{"n_layer": 8, "n_head": 4, "n_kv_head": 1, "d_mlp": 512, "bias": "none", "init_std_up": 0.0457, "seq_len": 256}
Each number is 500 + 40 x the weight over its row's rms, rounded and kept within 0 to 999. Layers, rows and columns count from 0. Numbers have three digits each. The size before them is the row's rms in percent of the matrix's.

# up: layer 4 MLP up, 512x224, rms 0.0982, rows 48-87, columns 0-111
# down: layer 4 MLP down (transposed), 512x224, rms 0.0926, rows 48-87, columns 0-111
# gate: layer 4 MLP gate, 512x224, rms 0.103, rows 49-88, columns 0-111
up48 095:446441561503531473475497440465513563537463459460513510482475459406447515502544384490424520481484551525523530493445412511518441467489507446513481519532442461558508441547548555495460451512440494488558457469511455464542523510469467522489503504514467439470542482544492502450562526406493527531463487585544514517481546500489518518461496537491
down48 098:512556506504542471487455487480450520569452547510476509514477531464474496482502488511517488463542493516388529481446494472561513520496522517535533464479497547533512580553506561491457534411482475498551531560518512505594480516485535492481499453545482514595477515543476539476515502452421518469448454461507545546486524542494490514464505481455
gate49 115:511526587510541446464501468410470511529467484482551438505439457507538521544507536578504531482460526442539515445545444465456444505450474523524506509542501488479527593524487554482535429516489456551497527507577499548573573462505521523491514537539547528530407504472488433487494466480536490469434472538489511532481466493454471517595470500575
up49 100:472505538453504482539526425398462510477434490549516455537470480509533556494440506540491500470460511424537485441564512397433447491470520456495485482532520554507496530472497555491501471477424418548490469515559473552506522522567528533493547487516534468542440472520491482516514437518516511454414465554499539528520515514461488534565438500556
down49 092:546533446492509508470529534594517516548583520471492512476597504455500433473496472440508462533545477576501505580451507564518531541491520527468508467425506447548518414496548419492485503536497507476533503526425508438439421520507457475525481474501399517470579518471489514519508556536488522542552550465426493476495524457517506471436511540411
gate50 098:511477446528497542534583519502515550542539460505475438505458523494400476465530535496460463499511525523463501527431487489457545516490515502531550553511482530540572510540447542474410504461532455462507483579535475450531455493439500514545448487515552411528476482536570527476545461475552476570429468495459512504489527446522460533445430476548
up50 099:532529539470428503475461473516488460487518559501564562536519453499484521558472489509486547451452508588550504578469483495511514535472441497484461551537456506460515506519496457499484501526494532455462534538495455463437508474525474518535534579523576540451411451469554453432472440457511591511507526533538475496549538515453548509504541518518
down50 100:502411497463546514537539562490471541428532536467535555542544515430480542472547519555499551489528545556449541528474528555492455491515469498551439535524499402465534501462523499478549560468405541487569473504506487560490488494543519520553502481524422503564435511518485448440502477467487527536536526585441489531515422533480499494525549469476
gate51 095:500594489515614505476505512506467511467487521514502489502492538530437545489511454477482569560481430455531519505506477548516519485471475508536475543552526537531527558469512525473522464550481453478516506489529476470541501562538518535496512459552497490499487511515457455426479511531479510506480505460504439510479469461518512478502531527516
up51 097:481459491463487511511530470453455503540531495484466482513508498531534572488492500506488497514533454559520449492522482491514542465528424511550494492462468452483477405546501498449450552441582530481472558459537472477478449494543485453535544507440572523477513484518493510520547510470462449477488532539411503489599524538495540544455463416474
down51 097:533553520519523524542577510523480503435474524506533505513492473470509497514353441534561477495512473500428507474447477489484556422538504482482532540536544508435486498534477517480465555518469465507484492453521496522491547496459479536515521553507459500485485531470485552509456504521498442535510474597525580457478429459488503462512505495544
gate52 095:527434554513543476402426513441483484500507510517442471461559542511533469544553543497514564503491446563426518630508469522541498479450506582537508449546465525483477472473444487481502547483445444509451468468523513500542508514439527450541582526581524511553482486482499440426418520453567537436537522536523479512508479497483496456514527496517
up52 094:561427528493470496493509563534572537517503504558570549509559492490494500475479461526511480524514549497488524459566574475560467497483475475539569503496590541446528521540477460515445496520554529428434523501468544539441607502505534598543491564570529513485477509484450514586497576486488512524465535523443471449474489428522497520555522621525
down52 093:526512549520485503509572518524490525454483405501495416428433515445541514517522484455463521447473503465557466540466552437464490469524516522513492462454433458494475455494461544525530428452539452494545455548537553457561398555464483460471519480418510477516546474568499605482551404479521530528494513515470542510476482565511455462458557449517
gate53 101:585469535531517549513580479546498546457469483464589483559480565454500563562440426440499464505522548497529529507462502549520546509471534622586563488466529480539534523543500477458485530552470538524518558491498491536533534493474487523492515595472472553498485492446562487481530522496499519521493445510491506461517570473556516502531487457497
up53 101:440474440467477424481518567437518478493516499485499483584542462527520474513576491586532471556504475500528479533473502452518498508477483392452445488497408496483467519493474595502505587455533513555548464481489503461489546478555539465507456502474535429493475522539518560488524515512550465550457529467437503454492479559462536505542511444453
down53 099:510478474482476446480501457536515458547502558515498493490433473466578452470480464506515448519497511482576527520432554442493470452531486506493491563463502586455628503428459556521526559491436497539541446462493516470536500427530428542481508472484498475490494504532516510490548448484473566494507420501501504533451498434502531518509419491612
gate54 097:489531569477487510494488559430479464516395507586458456491504510488521517549518494621506506462511519488475426533473505474537460470433544516493494527487508549426508596569463559542517486472486483600494497425490502534512548456511470489557575513508472405450414460476472429501480425475508467491476495540529519528537528494452500526556496513504
up54 099:436471555472518452484495512438459472481584496453458497474454528538457526561417507552483532392515497477448453501514470483537503447517475571478492501479502502507531519535537578531523516512554501521516507487541521504472528456501452500602473501584541444453486553418470468462411475461614445516475440512481551523503544414478510449489498511444
down54 092:525484412557525522524472433596536504547553442447500514480473488498482517494512517431472516573565465453535546508490511467466539547506496477463548448455554485521499398440590431483521508470472518454525517550475470478537452540493542486464431488448447531545550496513542489518564568497499512492506494493478481451442520494579459466507484497450
gate55 093:504565540467499559484580487543532501540512508578437494477496515481506580489509409500539495521578449523500509498446474498441590407521548490429481593526476423461457555567475436555501430515483512474544491414513468466505437493478481465476491496464519466482615518483483571505449540514525462475476485438535544513485543501582538508424516514450
up55 096:482413510505537468475515496472559511438528542541559482596497475437460512433462546528450452512532523527495476475512470524537547555529517480540526451422459540557515443534526532574516497526454559484424508502556515539533516493471502519556491562555529488523444549489521499470508538476520510393445500604515512516517525479391467503574541557518
down55 096:554538472510504522479471500443624472544518517519517500481542466548562493457426464568453449471505492541482496539401476518508565556531539569531470510461464516549499508566524585447511480454513473469475479483566478549499490494477398504501505523468501458520472536496487586471496511578519491504386464491529530544532469495458489463505502548535
gate56 106:431499473526507461514404491455463506474512383546479478526511509472507495560529585514476512439465433522389504507469500556490542483477459469470467517419499535558495415509482502532517524534528496536566523541525440512506484500483513525510484465523541487466443519548417543524492462551530453574542483525479589493457453461465520533502518466471
up56 098:530501467502554552553461522515535481465460373473519538573473437516523528493497533549478501559443479496476496517479496517470562497446479434497485536327511551506465532527484492479460508468497505514497523508515454521505496489570497453473483509502475475443473575481529487489553480493512500545504584525457558473489434532544485544559535489491
down56 103:495481515491480440449477533486528501537552695480483464463484549492471480454483503466508457462600514532527510550559502458479494526519503580509501470598473449490511457512546537551547434533516486504524444517519533469531505482492500482522587511500529507554530459486461523567479523492441512451518459494490452481499560492455481424454495512494
gate57 100:575531584449482447444502528405518490481542462584493429480519422489448525447507481488491501529546453548535443499439503479539487504449557449562565490513471481474526465489506571491515527453513476489547468456498480535505513513446475556475518489564492498534503499493525442455485481543549506507422536489500543516492488547510457439506527530535
up57 096:564528530507532518463529489496489588495505467518514553538407426492481557505517460519480501504498537442545487479498519533500473485465535505519461525548521480584514463427545435466495517500391546482485474466511518535483555579502502602506510457464531526472554523537450522471473548506509494483477569521496531559499545537533483462451511512538
down57 095:493551506467461516463517533493509520548569471532593506566472513527533469569523492508516499551478555480427492568516545588489491444499502477441514454536440557555514495494433528613530468495540510457532547526492556494556498543491485431475565494479539479503450501499472490447530508541508499466550512506529530420576498454577490488551540443508
gate58 103:526492504492431495510554476515457473453477542514481412520563549433488562507529452499495575473511482541508511540453480518482436471570614489553483555525499497525406467420481578503456480463429478449483488552482497487468496549500483480471494471508512434545485520437498534498536505471492504506519519528531554538467569417507575422528516533503
up58 097:506489451520569460469426498404505495495470450478572530519540504501505511486467469454502502516581496498472529554475506531535470508496410453485496549493474450507424496432475437444431517527514488527511531468475468512512450492463540499481609527518490525534496503472557528508515524423565475480494531583436483462530486583474540480456507458520
down58 099:535495465470429407442502501514535442473447427483479541580524535547495472560523504517490477459542559508563422487565559493475507533492488457550544540479489549553490513525510459517484448507458514477490492460548540467452480533494440451502512505543513511491468461485545554524466469531533487494513510480467440553517572509468515509465449490473
gate59 101:593550550483525509536533531468472502509513457408501570526535553478466567498485526549499497439516526488511484480450514466501488490506512550436529472470522532569471561529469589437509467533513508534498551469524443435437452510519495558522483519503531465425447430482510498489554505525529541538526531550517515596508520452541512505539476503487
up59 103:419485507527525543427498518491512505462610461476512466479456501555486450519497489534484512520503492512477513437463449450527500490473479486505503450449526589489420493487560512501481465502535585586473491507478478522519502469519433500512458555461468513440469494538462526459442506550514569515526413553546492478483489529487487459504437520503
down59 102:524583429476531501478499456519541507482512499532524460459493505514437497470500525465472505484409496516555466526428447568485556494488496478472428391459480480481516499528541425476514560542516505513462455535551526492531501495433492527576553518518543528518501466541497473514444469418562499503458508456533477493530451469483496479557529497461
gate60 106:511506519537497497526445463499538528478442431494577504470543493488486587516444540541560541545506470470584478450497537444528486490498497478485526532469520457532528580534484505492559482531542469465486499506545447466472513476480467484499522421526472479508507514454538551475538520489510528549553441447483457475478474404486522471511483470547
up60 100:492497452526584526464530490504537451569517518423499480536536518495459544411524522552455566525470558472504478556486507479520576498539475467539535522544580529475484519468535456542482478473408475533434574475497498484473519549552495453495421533494596541493508530623493534467473490534414573578463511496449510518469497477479515539540445489466
down60 102:489465548490536530507551455480522542476454362527566500540453451476410407499503464478552496521436514508540538496509629525475483521555546563459558545456471589406515606509457490515493424478503496515553480518553514500447510484524488488515496537494548462500491474463495529523419506599531556450570474526467577514505486483480482535548514437494
gate61 100:520420453487514539384508491468500548537512480421439408507490515466526502500478510498552512557521520545456544542447517486469527511508510492519577469514512457488511444508558491487467460544509400535537461519504462507510470466504532491544479446510510477534451510518451514500553573540492482522484530491477547405506468526528493479491495503546
up61 109:509509454491410466528492463548492502520574507430449541562527482478542528549549466549535558477521484483494466477492550472497454481455498465553522491476536556517531497502489502487534441571449512465486580501498525489478553470524563471495471552470468427490514591464548483494499508507547516520539465457495482518437465517558478508494467557455
down61 100:452514514487508483505499534542462456490437283542516457446485529552493444525511468479505479463442560443566524498545474519539539447567468486496480501468502510575513488508489499507474445455502524493495593496479515468509542523496493496514503491539466516507577484477569485500496498537479477504506491491513457541496552532490487480479500484473
gate62 098:537524444508520502488529474518482446500452513453530536486482508497531532459490525486474542504513490440580523465550584500485462479478496489524510580458525525471499478531498487544449457458449502453476503460501486470544504521503553538475484525543479510492470495530541421380503525494458601435482504399504442487443464507564500466509499580522
up62 096:521482478461492501395542502566459490491516520500458442515463452527481503532562476457455496510434548502472516488528543448445578441526517542508486523524519434497481567516546535494493563499430471495502520476506533523490552510517459504533560461476459498540496439515477423448528576463542471494504447485605509440562497570484523511498480469512
down62 097:526488491465443471498570552497597507521462471540449480493446483522557464551467434494489406442501527515451440536477460520474505504557476518495435450544518474511444475513436556476505567522538445555573504461528498490500434540506443446554564489507467532518526455465370510503562535513493498549489542533503493456512504525480428606498507548520
gate63 098:518510514538516513515545555464518401471453467473500533457464509503488455464456521479509442490493542560471513439454514504492469482564513456481541477475508475487513570450547535499502489536466433512532508513438476504530540545511570509412475490511507458458526499472534551460547401465521516483533383507559439442498476535518518521505454497552
up63 099:448498474485436470494515447443496528500478502442443487569536484529563490485514518536523518440549502382549530508520544477449471513517453530510506543537543466467522518530489465550448451444507518475429509446530495434482446510503544585583495482518531477434418483569550489496562527465541436470518606530517460468491477473450453527494423436501
down63 101:518512472521469430516521539488523516571537515490547527551411501468547461506411506449505459555457566497464521538507507573462491570555567442530469527495457462492421627507517532570520512444497559487474444498466546487531507482473421499500469522470454501520428577510530448544529485502466439514567474513489542488445551537560522476492514574557
gate64 109:561499450573478487557507457464498476481450516436483528505460465487521514538487462546479538514523466509538515391458480459487543433548488453472445502520524499549498496479465514509492528497504498525574560536577517553505511500448447414430560515573558566455539473476508499445527507505521497511441566486499568459482478530548520487570463459512
up64 103:501456478533485491521536528560484487561564452490489474487538531550576506447509456594474578483523493502472452499517432438487495515556474517557474455506466464514499566484535477429532526471532544513477500459438536462550451488578459434531553497434509473464472504524508506579475549486521477408453497548516487526514472483447431532401527539416
down64 101:549515477518491545465513515521470515524552471483540464472438466455478491490526496500526491461497564517492471508499520496524529527467494442537453557514393500469487490551502458568492455441537538574476538522451545473524451412483492508515478464465487505468470449487481524516506559477526455449515472514409518549548456548522448513545540499554
gate65 091:558493618491509507490544507542535454523469477473488389506494470537519486412514479549441537475512585506501468529556565524441562477527566585578493517543477471461451485448430510606527485489487501481498545526466511500447452500540438513500458491499480488537534491524522523553469489542525526458474411518478509585410484466493508536508511510423
up65 092:399449564464513519487502474473409513455438499491533451470468498505485529464471499497556496507517477458527506509446510573480489502516471519479512509564430464513510550468447507469489510475585492467436467447567484444459555476552561477554585488557476531483466538500518511473509483484520504509467496508425485529510435486501470522608428441509
down65 095:603416477530548437482503474525431547478451480507475449437507507484532572429537616527471494522498469466440531530461445481541471556414433438540515479444507495515486528500498425515490473494510489393481511507477477516513455513534583492515514459467514527489542553524490535489457487461557479489525510508479483505531491501491517441522509543458
gate66 098:539468490462518529541465460519539456540540529573507574504534524467529521445613502507519555509503494546558460482395568494507477503466473525474509522502471448486527501438514568435610453468442505475483377495500562467484481431508485556493445513491459506448406465528541496497513470544517494507463574434518484492515552451536468568528472535496
up66 100:560537420471514453520439546531520488484425538548409492479510536384541500506489531497516531520463516558505496507508513482480459540587559573542472568547456381576464476508553453505536512549510493494519477518511481517474463559556494549475501379563487537604504412458496451433477475537501470498452574510530485530506517554522494493564499503456
down66 101:520486488455514495491445503491539499468479467485560493577491568443510497556479480481413488535483493499471490574559528492443533490458496476601435477535573521520465568531504540616548452557504553456418487532543510544443545500498483463419564573533496480489571509494533535472443436461482493491508465485534490499485533497515500514495489472470
gate67 097:585514512538560461523525489509495490518515462599485472547508539491421477497441454519511508500505525514517443563485497447510506512502526496508515475483506472491420437551539446527482395496441516529518465460545499457550489523475523465484422476540546453507496588454515558526442527564405497492503400494522461546466569545573556485433505491552
up67 105:606598539509509527459503518460498487443526497499548503483438509463542510517520416473462529527506516505529402463544524463548481485431486494489533525523499568501463549470464505483503511516456527536544495556515492496543432536484539487478502529554504516513463512462484520471476504517459493528485532534530514494488461501561456423526462414534
down67 102:535528447498521431455502508478490445582492540499542389465461492464530458452487455519506489557464559444412464465497505525534522472531525519568469543497436487507464546418552459464546525535461434508535503510464536560514441543508550517534562453550508456468467512578526425544516483457458465438520524518526492555495505498461508497498512576486
gate68 103:428523553573541582464519582451420485427474436420466587546537481491475544546428479486547473484522464503453546434539607455468521455507461510505511519496544507464554504536523507474518512476554490478467508440499461492526516479487553495502548564454425521502502487483512457471495565499506477532487418443460518416493492460558475520468475507580
up68 102:464399446512441480484506479485505490535499447540458528473512459530563461490488498495500515583477516567439509526452476528501414466464530485494480419474427468506598486453502472455535439574447499462499488504529594519499510429526447508499520542514477446545508548493552550452554525475558501539520474549541477489507541546474451500460519550501
down68 104:550472495464499523495444484511512546582464453491479566528478526427546533473491482529503511539454480454497517490457569547449428513543537548526470544486511557428485550500537499484467429476417457487526539573478526498513456440480532500510506446495436419446538529488522549500529525450518514573459479503612448515555465546469492517505526503486
gate69 101:500461511451462482464539403466495471503498485510545470522451479528507490514564579476504561502498555479508489438520505458521516432490522500548572529464508570491462570534495564463465472513503488511436558491494407550575495523511506549504465468536586479511465556461519499528492545523502497465458463501609489549519538533497526477505492521559
up69 099:502513436528568516537468481587496462572532508525459561487551498518397501516488501544474540515557507501514549494548470507451482555567519472489495491461463491541538519481464529571526464495465540481468491458469549487436494507557500515514458550519429448486515502503551474517483539518418483471524546397440465493471518475552470522470504544479
down69 096:500473506416491512543506556493518518567450451523578449524498521473543514488530582547487490458556511437485572480528467476513479530432532448541527497534477557468543499501491482486570459573514459490461518452488488544489536507509486516486475483482598501493438526468571469544515445462551495443521462531538471514581548437498484393534438561587
gate70 092:509520548599555479551515556492519512531453458487478579495468478395525470457473555484424554487499482563510516499499507475490508486630499525579459547531485414507534531535491494559520471541469490484488472584534485503544466554458504466521514516490460510450556525505491549475456542539495541525493523438483476533417543561462605515436483486472
up70 093:537522457494478478451491480549534444491454475453533494487587505534522501515507521513426539562480449484533558573530466488475515505439549440472505463427530498512487541510509499503449513433519507464494452488571527516487499458503515475486502517488445518491513578480517506536496560527512504559586409521537488465560577420539414444550489384510
down70 096:517512499523469546378571493448481492522463585457475510460507506507490514462483461506513482534526514479501507470500494486519466460457472491473539493453486503481520489457487558526485495430519507523462457477529476491513507529502514441521554612526515508527487408453535515479502495499566491542477535494534512543509491423545538520532495437551
gate71 095:467514496465516474455478469515531403400468506539481448525533525481399483544510517528460556542490518523510501467517507493515594508509556518552453475518419516432525469483537475481536523518513531502508478514491452445552439410391545481534446522497491509539484557533464510572472584554497468538518515494460471474487440475499465459499491526493
up71 095:484507492572483498521510457505469515522467502551456517511484450505475546482469513477562509461472486476616513438467539466503495506472451518548541512509561485437514498562527594542502459503549487468541537477474445505503485521567587464510515586444523498415495472468485482483469479458509520499479477520487501465467453496435444581497456462444
down71 096:483553427442488413530541556461464579470463524483551525505466506484506454436553424416451511463466510511454562487489473503505537489436550500470486476466531520512428589501496520479514570476568524543468497435489573480542498439487450425463506479493494532538492522536559481563516455501598424473531454484490464514486509478504489414479563489549
gate72 097:474468490473526466478481501473472515520522485582537499497519545501482484468441509567497534524560460549457567464441454446407554511533483489491464531532482427521429579575557530451538416554483479501495543518614520493506523474530393493573492450506514512433459479560451484547475527555484552488474551501537555551582512476465564523487462519575
up72 098:483519470373530490602514436555504447471497447490546495512578494529479471458474478458493553475464440447532589572527442485476530531553503471481564593443496556480508497540512478544456478492481475540492443577513438457457548473543496523478517540492608435486481515497509547480493490553489523461468523485484498500531477460487508463531503499484
down72 098:498464489525452543491601549476502492468490349563433475505551511561512464489453550517501485547448540501546513521464506530493543478548526505524486502576530453573462487545497506497510478477494489495566538454475498548518448492495487545439550495449461511439501443496510526516503518491521507493483520517551502521532523565479467518540528470473
gate73 098:449524517551516511549521506438508488564485483543521537477526502544481621475408452484542546479494502452592561465442532541517474453471482492511493495552504484469503591574493470465422439523448459441527541468551552442553544513506485401469567450527531487520482498504489517474501494525458485516469516499480478553490529511432493452548495493505
up73 101:598514502431527573453496506515460522463566454477535451531506566509470469509586496567407519503517499597438502584537529466515535524530515490477537519452506538546404509461471513472532561421501539537485515520442524475453462522504436501539479556472494533523476538525543498457515520440510483498509495481506455451517571530499514473468513499468
down73 099:484510481519538568425440451460525509521531544484449452488519506473521438558505475451509534542535524487539405516532570497506531586504485548508468546545440492552517518558485492524556531495487496479512500547475553502522485490485498491622457585518496500512480488466506549458484487468446535502471466484498564492534476507475509467556460453516
gate74 103:554519443532499483505549499507471532491497449480484471466531539520551529408473522456510529536507525533483544480570585475515526544531498481553527491464466434473438520481490521438419492484476540486478542516502538489577421494520564422512492560498498552424482511469595470470508499548524528467438503420561551480458483483540485495468449448485
up74 100:543497442471491461517519485537479551543471498468543443549529465462534520484567460405466515519501500527520464534502553497514505553440475411483506442498526449477526520437545514492455525544512520517444505416447498486465494476475455487504497481518440530498477443444459483469478561460509475498485450538559473399463483505521492442493486432483
down74 101:504478539469497504459422543571515561581498509515431472490511437480486462449485471461473490485422489476499506413479490496529500526547510586501586541571478534462493552529507518461504534485547476413482473576498492468512514523572587485543475540521479520487542519566541493413538453488499475491509576466500548490539537500492488576540528553430
gate75 101:535431459488470512458478497394547493506501573451489497514478482487445556516436587500529487509479528525476502552458465474486532526495551562544501470576497482468461508551508522467469495468521415541562408437480451463508576525538493479445521530501502430493382525533431416424593466528539486475502423558578445467547513476416513465452523431516
up75 097:536456510487453506567455510547500448528451500399506559506504454491563517462508530503499508508494535521535419581487544530425443456499565514485478508489475534512469408463502500478478474495487548523462534497497552511455603540436447481516515547417549456452530569457560480539519499544565468481493469464593513511499464479526520474465558520536
down75 095:532518460511496515495420500469531514523507303478504517453481491550454460535570476452501510542526429516483531484460462506473488540502487489528415486416486451538540492477536543459543552524576557453525504509545544436558511496499488538524485538494523507491471467578557487505483451497475531481562481522480475509441497485465490503441502452478
gate76 100:501500496512573558491505510435522450549532421466506534473553481569520507470462513460525568537567555447563512594503581452518507517469559501512495462481504444529422519531427531570496505473483466509517429526475479525546533511563540567461483446516481474480419495514510535505551567476485561563476435497521487487464525483573479499503478468489
up76 101:413553486445550489450527499487522478543538523529428479441583488609519522488455480386519521479515461469536506514486567515503490504548506469557473458520503426523427545503450567389455526456508460495520456498514547538459485510532475525587534474477475481572522542525507587545490573440530477471489453550514523470525468599534466525533468503556
down76 103:424497492444468472497440477481519529523558443510468446511519521565522459517532529526517519457486481487454500484419491499499539509511450463480484428502489466532504488534541541440561412423471454582485470509522500494522485568514475489529454489506486510469526604539445549516535547453585430505547541540526499496441453546496501490454536425486
gate77 108:476503581491556487426471498407483531536530469554468425522511553512451517520514487552553460510489462511488522511438542505533580512488496555499550546507431528487427455602545466539485504517510376525559496524533455475597476497520473526526502415561488494547435495508475431478552555526508462547460523498528515502588495537530478524502481458483
up77 117:585567531533584516459549517519507484456448506477483497430478535507474495486577553472501556476471445492519573550468524514505540498499551485440458534508424503491435460513457527499400543536439473550543502523548429564514545440494462514517474471526543462439456579551472520540453491513543532542443512444503482464507502476488607512524549505546
down77 097:574517552519545522483514486470533441480447718488513519476523465462483469501539488520536553498486467490481469486466590470500482485406526487489542559594492499459526495526470503480466479503509448545495450456476475552515465512490507503501507516482534463492494483507346524454513538509480467495499514499510497447524475462523468527523591479523
gate78 106:550563550558530465463513470477460531555440485425526501485589543504488539464460516523463480526527555534543513430522507391473469512529492523489568547528468551523608514491474475515479501553500503456508562483530509487503478478495542454457502546505428521498495577463522526542547469509552516574539476476394441474546525505589499456494538508534
up78 099:546522554567503485501515495533512495523508523565469510493488456559501472496411508510506522459517474506512471488574523412470474482498510451471523528500451481503547513530514494464600510477448483381492550505482517508478495448494468460516539538476463483504477502502452509554552526494533582518504463581562440478479516471551503546427521512504
down78 098:519477497488436529526460465463498553535496523494469492487497538571498464520537567540466466528494492482381560460513442500530490440413474453491450507453484466458533522606538394496513470526500534504472472491518482535491412508434524560520518452510545484447522522499477494480475503488489434500550513499547548529475477470496500418506576521499
gate79 096:540522494546505548471431525523415406471556423424513524436524502418509553522489481630498483539520526557438500493425499504502537601454503535565505465516455520462554522494474484532541482516491547551568552477574495475522486535510492443455502526527524544528442524445552506515486470549434547503524464456506522561551522506491522532446527441424
up79 099:499415496483556511503533583460566567504420531585550421587387491507495455489449465430503541547450507502462491526498497479478535470459482459460534527426530536545449469524463541457473492482462419461468490496490457511517488484516572516523474369571445498464526492523497421527537501519522483531533495527510498487488500465474439453605492562527
down79 100:502522517520511491498543446476524500453428526452494568524487479463464497475507505517506564518443474554603504498493507463509463553555551508520495535536467438535468503493398513526502510498468522581516479522475475512487466527537513512503483526509565522467514517523437513528551495497370481484482487479419450454449491524520466429543518487529
gate80 105:559438432527559474546575476516606492543510528424535562498488505517528557524474491507502535453536494504559462498518565432458523511546508482570571518503451490537494555505422516388527474491500495481494519549547512549546475441491466425521523509526474456521471457465547535514528515469457526402451494500516471477542535530527479533524552454475
up80 104:477500499461509486542491438546515502411410466526471515502435477426459522560489522486508427528518546534490455507483436461512533474496524454466453499530501476481461495508447471539517489523517561514511514489558551545492546541513581590496442551473552578472578553503493444523480492473417508569522437480469478502408546475467574510450399552528
down80 102:494476560533494535461561461535430516435484464468534508527518515483486429514486539458472513462497529514573540492484490509545540530523506511454534530544468538482454516496428557460487481398416484515484487511528546539497512552512513547513466513499514511455513459495417537424534458467429533556497524463460525542551482535548554503577480464553
gate81 106:505530556557547490512522494484491516505506560470467561489477518404552530512528475539502560509473544453516526433500514487412409583448465530427431514497464529511472508478529520522491494564430455504503512472463480499519504462546427470500511470494484494442442475482512495420435500425515455511535510471428528535529495497462472492483502538421
up81 116:485505541493444490525613564534502565558522508459536499483506528463515532547524496497474523470506541518497533430502540448476495502442482571492497537498445517469472500510557460504493521461416443617497505474488494555517543485566414510528564496468497436513474459483534472384508531462499436477558464483491479487574532558490501472454523474482
down81 111:510473452463491484486424481437512414481501495544519492530477469570462454463441472502528456512489494511471465558550505578554504453553553454541508474505547488523574477551431507480539571516597533432523466523517523512512467478457573512482480471525511499520520526469465547574532483488511593519407492543549516525471484458536501521528517517525
gate82 107:492505529486454489523533514491551512537526467435527518530462479494552402455447480448575506501498503545510519521500503470486517470530517498523546562504489542473488488458549577573492481492487504531473462493480495410493504548506503506538528479529513467449535488526557476505503491433542565451548548545438502554500552492507536486490495529536
up82 108:540548469576490466519463466471578463453537452488420531497521507498453429560474508504476464516475477507531542509456477489496441498527512518468508591534561480479443507495582550545482471508541497484486528559471469509492501543505510472507519497483532466535478456480471552450474502516494443482540486428511515531511514498530433560524525417409
down82 108:469476471514517461468436583492547475536491467451572482523501425578529526438443554517493439522538484471460541433471480513538485550505432494455467523492607443532477583509469520564461577505514489542513447482478523503580504525509451554539548569523505531529491497532532517444471576443552492438446505461454511476478478491500472497437548490524
gate83 098:544547477484558585501515462498494473479370474487476511481495472497411592384514463442416502486457506554457459523477537538492495596483538499434519516561489475494505530430433532562506535524509436513563496516534477520508475493450401494509459549572528610445438526500489479508474515469530412499471487444528422545482566548548515471509468432436
up83 098:553443538474568471501409466519477477488554546531568470595445516440426446558524483503533437557529515533480493476449455500513526464480597469458501498423525566497478557538510426487496512512519468491514519507467463546545479484502555534412478502474475580523447437499491461431550559467477481532527531544485481474527436514484472477560500571533
down83 096:535505502482550482536519519531503487567499491515489542583562553516540491506476507566458541449454530437556502496481468461469572513497512542524507501432505511481412552476518521480433494501570470574478487505450561503528468482486560483442463515415452486584442490507450445490544514486462564537519466563474447471472526546438523461531554502421
gate84 112:545495540489539530477517475474508527497537445467469555489443496483454552432467538480584498534547541453542496407501477513476569543487536491530523466542471548484510481480435474492502437408514544431539471415537567447558469519518544450513466510490547489544477499487562503435555524470499516420478492459425539499439508507560518537548459485605
up84 104:538520495492535520536446505452518489468497570527530521402534520499446494594464520441476492609511480425503495521493487518503488407517451488552539513556517471500484449523479543446497467448438486512476438490476506442557575478473504470483511565497517520480472468532475530429548511427479484472492542544514527482498470544506560422460542534521
down84 107:438465494489465489515449406411497527454526419534550501512473505461534566546561419524477468523530500544491552507479497482418467512472580468529527561494501491466536495517479542509508498520466472491564503483531486493534571490499546453538463460393571435447499524479407561428501518470445476507464633491493484491477547514493514499523486551505
gate85 097:454585482509469457552475533475524477509500441506503497418460483499526488478520522500519520475544490517540510563520490519525460503449474441519482482515449460552453508482577528529466439408511541472548492439468495472508452581501509525510482536494444510511481509543591551536481449523558556507551400490483432558512503500501510467474479512565
up85 097:433509502496406540571447464495505494473476455446468487514448470574577482512564535432556492502536491519513468505532510494549604464500566562537513544456447480505500506507505510437488553462512508466480537487479557435438578468464493556430568501429431520477572477525463484560477488487491556566487488483436499523555511441523510444506464490523
down85 097:433456507511500480545543518423502497501545638565539501500562558506502441515547465524522482520422481455443546507541556433482520495534463464561537493415482507527426491536506440510538459494496472520560528506421513580483400509484514473556510466465548423522464504527458439507536595486535500503492459548509485498533481518530472504505557476476
gate86 098:485536514458418519483494493501496497554498470532537432512482484512555500487514552480539499439557576596501529489468514453502521546411529464544569550422530519463506558582466513549499483514443434502412490482513454507535564495517490557439483472561498454541487525473484470515497471467587569510430514548502505479494485538514548441521455572511
up86 101:406557450531478533533531517481506420525539486483564544511454436417450511416491523495487468568493479481510443478504475516463422541537516512481517535492496576504424474485535513533473492435538558515530509556473513420509474479529534505487467477588513512439480521517567519470549501483496515524531456539535445518519488520521420458542499436535
down86 102:572463537442479475586451481498508534489488523511528540571526517494414547534470501520528499491528502457520421496439489474541498480468506514489457525466552512462515542577522520462551423540395502464465502467542443586471516511515485543543427481454520443597402522527504456489457502487564467444508488496515486456516491392521556499489454481550
gate87 097:567562528513523533551468523480423509510481461556556483482489448500542512557446500518553553451485471546533566526447482528453446515576581547478509433491416536532522469537540474497480483483526497459521561505485461393592454525470504454491542452506480506467430525515536484546544473508508471467514457478499495537486480549543456485434419584487
up87 097:538521484546532535462431480520392525517489480512527528507410504408543487496484453488466415482521459517538541499450520473489439534516530548415525466460405592544488476491532481521471523542547526535530544501464484476452498499466497544415521481530509499520490460500488494537519483490539535502580450527501486534525468569487542538423491522490
down87 096:512465557491473464510533501516485548491526449512521522470529491567539456499523543514515530423462512452527466434549560523470536523482484479477509448484529512424464468532472558535534643519558530491486428497578518473534569502483533475469495520468499533483504508433506550552498463513497496539493524494563507525462503476581535497505459467541
gate88 107:501524501484558507529553509476497513538572497543542479523540559455461533491441581512534516485537490559483528493428447489551519496531491471566476503514502437485496552571413524456522539508472469523535465445484495454581498489513535489521475478560498497512445504537446446436498509465567521489507585451431538510520492552448520527512507452533